config = dict(
    n_layer=11,
    d_model=192,
    n_head=6,
    n_kv_head=6,
    head_dim=32,
    d_mlp=448,
    vocab_size=862,
    activation='swiglu',
    norm='rmsnorm',
    norm_place='pre',
    norm_eps=1e-05,
    positions='rope',
    rope_base=10000.0,
    rope_fraction=0.75,
    qk_norm=False,
    attn_scale=0.177,
    bias='none',
    tie_embeddings=False,
    parallel_block=False,
    init='normal',
    init_std_qkv=0.0344,
    init_std_o=0.00734,
    init_std_up=0.0344,
    init_std_down=0.00481,
    optimizer='adamw',
    lr=0.00182,
    beta1=0.9,
    beta2=0.98,
    weight_decay=0.0,
    lr_head=0.00492,
    grad_clip=1.0,
    warmup_steps=204,
    schedule='wsd',
    decay_fraction=0.747,
    decay_shape='sqrt',
    final_lr_fraction=0.0,
    batch_tokens=16384,
    seq_len=256,
    doc_mask=True,
    z_loss=1e-05,
    train_tokens=156800000,
    steps=9571,
    dataset='wikipedia_en',
)
Each number is 50 + 12 x the weight over its row's rms, rounded and kept within 0 to 99. Layers, rows and columns count from 0. The size before them is the row's rms in percent of the matrix's.

# layer 5 MLP gate, 448x192, rms 0.117, rows 36-40, columns 0-95
105:70 48 72 39 44 44 47 63 49 32 58 49 52 28 59 70 46 46 39 47 42 36 37 49 58 39 67 37 52 28 55 23 57 51 60 39 61 58 47 50 46 43 24 54 21 36 55 39 39 65 75 43 32 22 63 33 56 33 50 40 60 58 32 56 47 41 54 46 63 76 50 51 41 62 69 50 41 50 48 68 27 39 52 57 43 59 58 40 73 49 43 68 54 48 53 48
099:36 30 57 41 36 57 46 42 41 42 46 50 28 56 27 54 40 34 36 69 54 47 62 41 53 51 45 53 71 50 62 55 38 47 40 62 46 41 62 46 73 61 64 50 35 33 43 32 58 24 72 31 50 55 44 57 62 45 34 41 41 37 31 43 56 47 53 59 66 47 56 54 44 42 43 67 78 56 73 51 56 55 28 32 50 48 56 54 74 38 52 46 47 52 52 42
100:53 48 68 41 57 53 43 60 58 61 44 51 47 41 36 50 39 34 59 64 73 22 42 56 54 30 37 50 45 51 39 50 65 36 43 43 45 57 40 52 34 49 54 40 55 59 74 43 55 49 66 15 66 47 32 46 62 68 45 65 35 55 38 56 55 44 66 47 54 88 49 31 46 43 31 64 61 48 70 58 35 16 57 47 52 53 53 47 47 50 40 47 65 42 62 47
101:43 47 56 50 77 48 86 58 40 17 61 75 62 36 60 49 47 57 42 58 48 55 65 55 48 52 38 78 40 51 50 65 51 47 53 32 57 41 53 54 54 50 66 42 74 50 59 60 59 61 59 35 54 42 36 53 62 37 28 44 27 48 49 62 44 33 37 35 70 30 51 36 54 55 45 61 45 50 56 62 53 55 47 49 49 47 26 33 59 34 40 48 43 50 43 47
114:47 62 48 65 45 43 37 68 53 39 52 38 40 42 26 31 57 43 42 40 43 41 46 41 50 43 41 63 60 49 23 50 42 46 58 25 33 62 37 45 52 38 44 38 64 37 47 44 43 49 65 57 54 31 43 41 61 66 56 54 60 42 41 41 51 55 56 44 55 66 40 54 39 42 55 51 56 59 55 56 48 56 55 56 48 68 64 38 70 70 45 49 53 44 64 50
# layer 5 MLP up, 448x192, rms 0.109, rows 36-40, columns 0-95
101:32 48 65 55 62 75 61 64 45 51 47 47 65 57 54 47 44 48 43 57 63 61 49 28 56 50 58 25 52 62 46 68 61 29 46 52 40 49 36 47 43 43 55 36 64 35 50 31 57 32 23 42 57 57 49 39 51 39 22 52 34 51 33 66 34 50 42 25 47 37 53 35 36 30 54 43 56 55 70 58 47 43 63 48 50 46 62 61 45 66 28 52 49 59 32 26
101:53 44 37 38 57 53 35 54 68 65 42 54 40 55 56 40 47 45 59 22 23 75 54 38 59 55 45 37 43 41 45 49 30 45 34 48 34 41 47 47 52 47 40 48 40 39 61 28 40 44 47 40 51 66 33 55 60 75 42 56 44 58 49 50 57 59 35 34 38 56 46 43 32 37 51 79 55 48 63 59 56 74 62 54 27 43 47 50 31 41 54 36 47 60 46 52
100:36 59 37 48 33 70 66 33 71 68 41 34 44 43 47 52 64 46 49 70 47 61 68 64 56 41 49 61 52 29 28 53 40 52 47 55 53 78 37 37 42 65 49 40 54 56 28 63 25 31 41 50 53 27 45 33 45 42 34 46 57 48 58 51 65 42 58 45 41 63 32 50 50 44 60 60 32 33 59 35 52 58 48 63 35 42 36 28 66 51 35 22 38 70 68 50
100:23 77 46 26 50 07 49 59 74 70 54 50 69 36 27 54 69 58 62 36 49 41 62 68 32 46 49 36 62 46 56 75 67 39 64 41 50 46 47 45 58 22 53 46 41 61 58 41 28 45 53 50 60 77 38 61 66 53 41 53 46 42 54 43 55 27 37 48 65 57 49 68 44 48 53 64 44 27 32 42 57 52 59 61 49 32 48 54 43 41 38 44 66 54 54 43
106:57 53 70 53 58 43 28 44 60 63 62 67 41 36 30 24 63 60 65 39 51 50 47 55 41 58 36 66 26 61 23 49 46 76 48 35 18 49 55 51 37 52 39 44 54 45 54 38 62 54 32 62 59 51 55 47 54 32 64 31 51 45 31 44 68 44 60 58 54 42 64 48 34 40 30 43 31 72 58 45 54 29 57 59 39 66 51 44 36 30 46 47 59 66 65 51
# layer 5 MLP down (transposed), 448x192, rms 0.105, rows 36-40, columns 0-95
102:41 39 42 57 59 45 42 56 27 52 57 71 46 37 43 59 37 64 49 30 85 50 47 44 58 57 62 63 72 38 36 27 57 73 49 58 45 63 63 57 64 52 31 50 60 42 64 53 65 54 57 46 68 31 37 55 85 38 74 26 57 44 44 39 66 45 43 64 35 48 38 66 54 51 53 48 45 62 30 67 46 40 70 60 33 64 70 52 52 61 61 52 61 38 50 55
101:33 55 51 62 67 69 68 59 39 25 46 62 82 44 73 54 52 26 39 61 49 41 50 57 40 33 51 36 72 52 55 48 56 35 46 65 61 49 40 49 53 69 37 32 61 54 36 38 73 48 61 46 31 48 62 45 47 21 22 40 58 51 52 58 74 35 56 56 49 61 49 49 50 37 62 49 40 39 66 56 52 47 61 45 45 77 41 57 65 46 47 47 56 48 81 34
102:46 53 68 46 48 50 65 53 47 45 68 56 38 61 29 31 61 44 51 77 61 65 56 36 56 47 39 75 68 37 19 51 27 38 49 63 42 63 42 43 53 77 53 39 39 54 48 42 41 41 48 64 89 49 38 56 32 27 51 45 54 41 59 55 53 45 45 56 51 86 43 40 44 48 46 57 51 50 29 44 36 31 64 49 35 66 59 57 63 56 50 55 67 54 56 49
100:51 42 40 70 44 65 59 72 56 58 68 61 37 48 51 48 48 52 54 62 31 55 37 66 52 38 71 51 41 28 41 45 33 50 81 62 66 47 52 70 65 73 62 52 73 64 39 55 59 63 46 74 51 48 51 58 84 48 39 58 34 51 71 35 37 50 57 60 65 44 65 50 66 67 37 65 61 43 25 50 72 87 45 58 65 30 38 34 42 46 48 40 51 39 44 56
105:61 47 46 43 56 51 32 57 33 41 44 73 44 39 67 49 74 47 50 65 48 31 62 40 42 50 51 42 59 50 40 44 58 39 38 33 66 31 42 85 56 39 60 60 54 55 27 68 60 53 54 48 50 36 53 52 63 38 48 49 40 41 31 52 35 62 37 59 51 51 58 41 59 49 59 56 36 52 50 38 42 55 29 41 54 28 78 39 53 59 58 73 61 79 29 57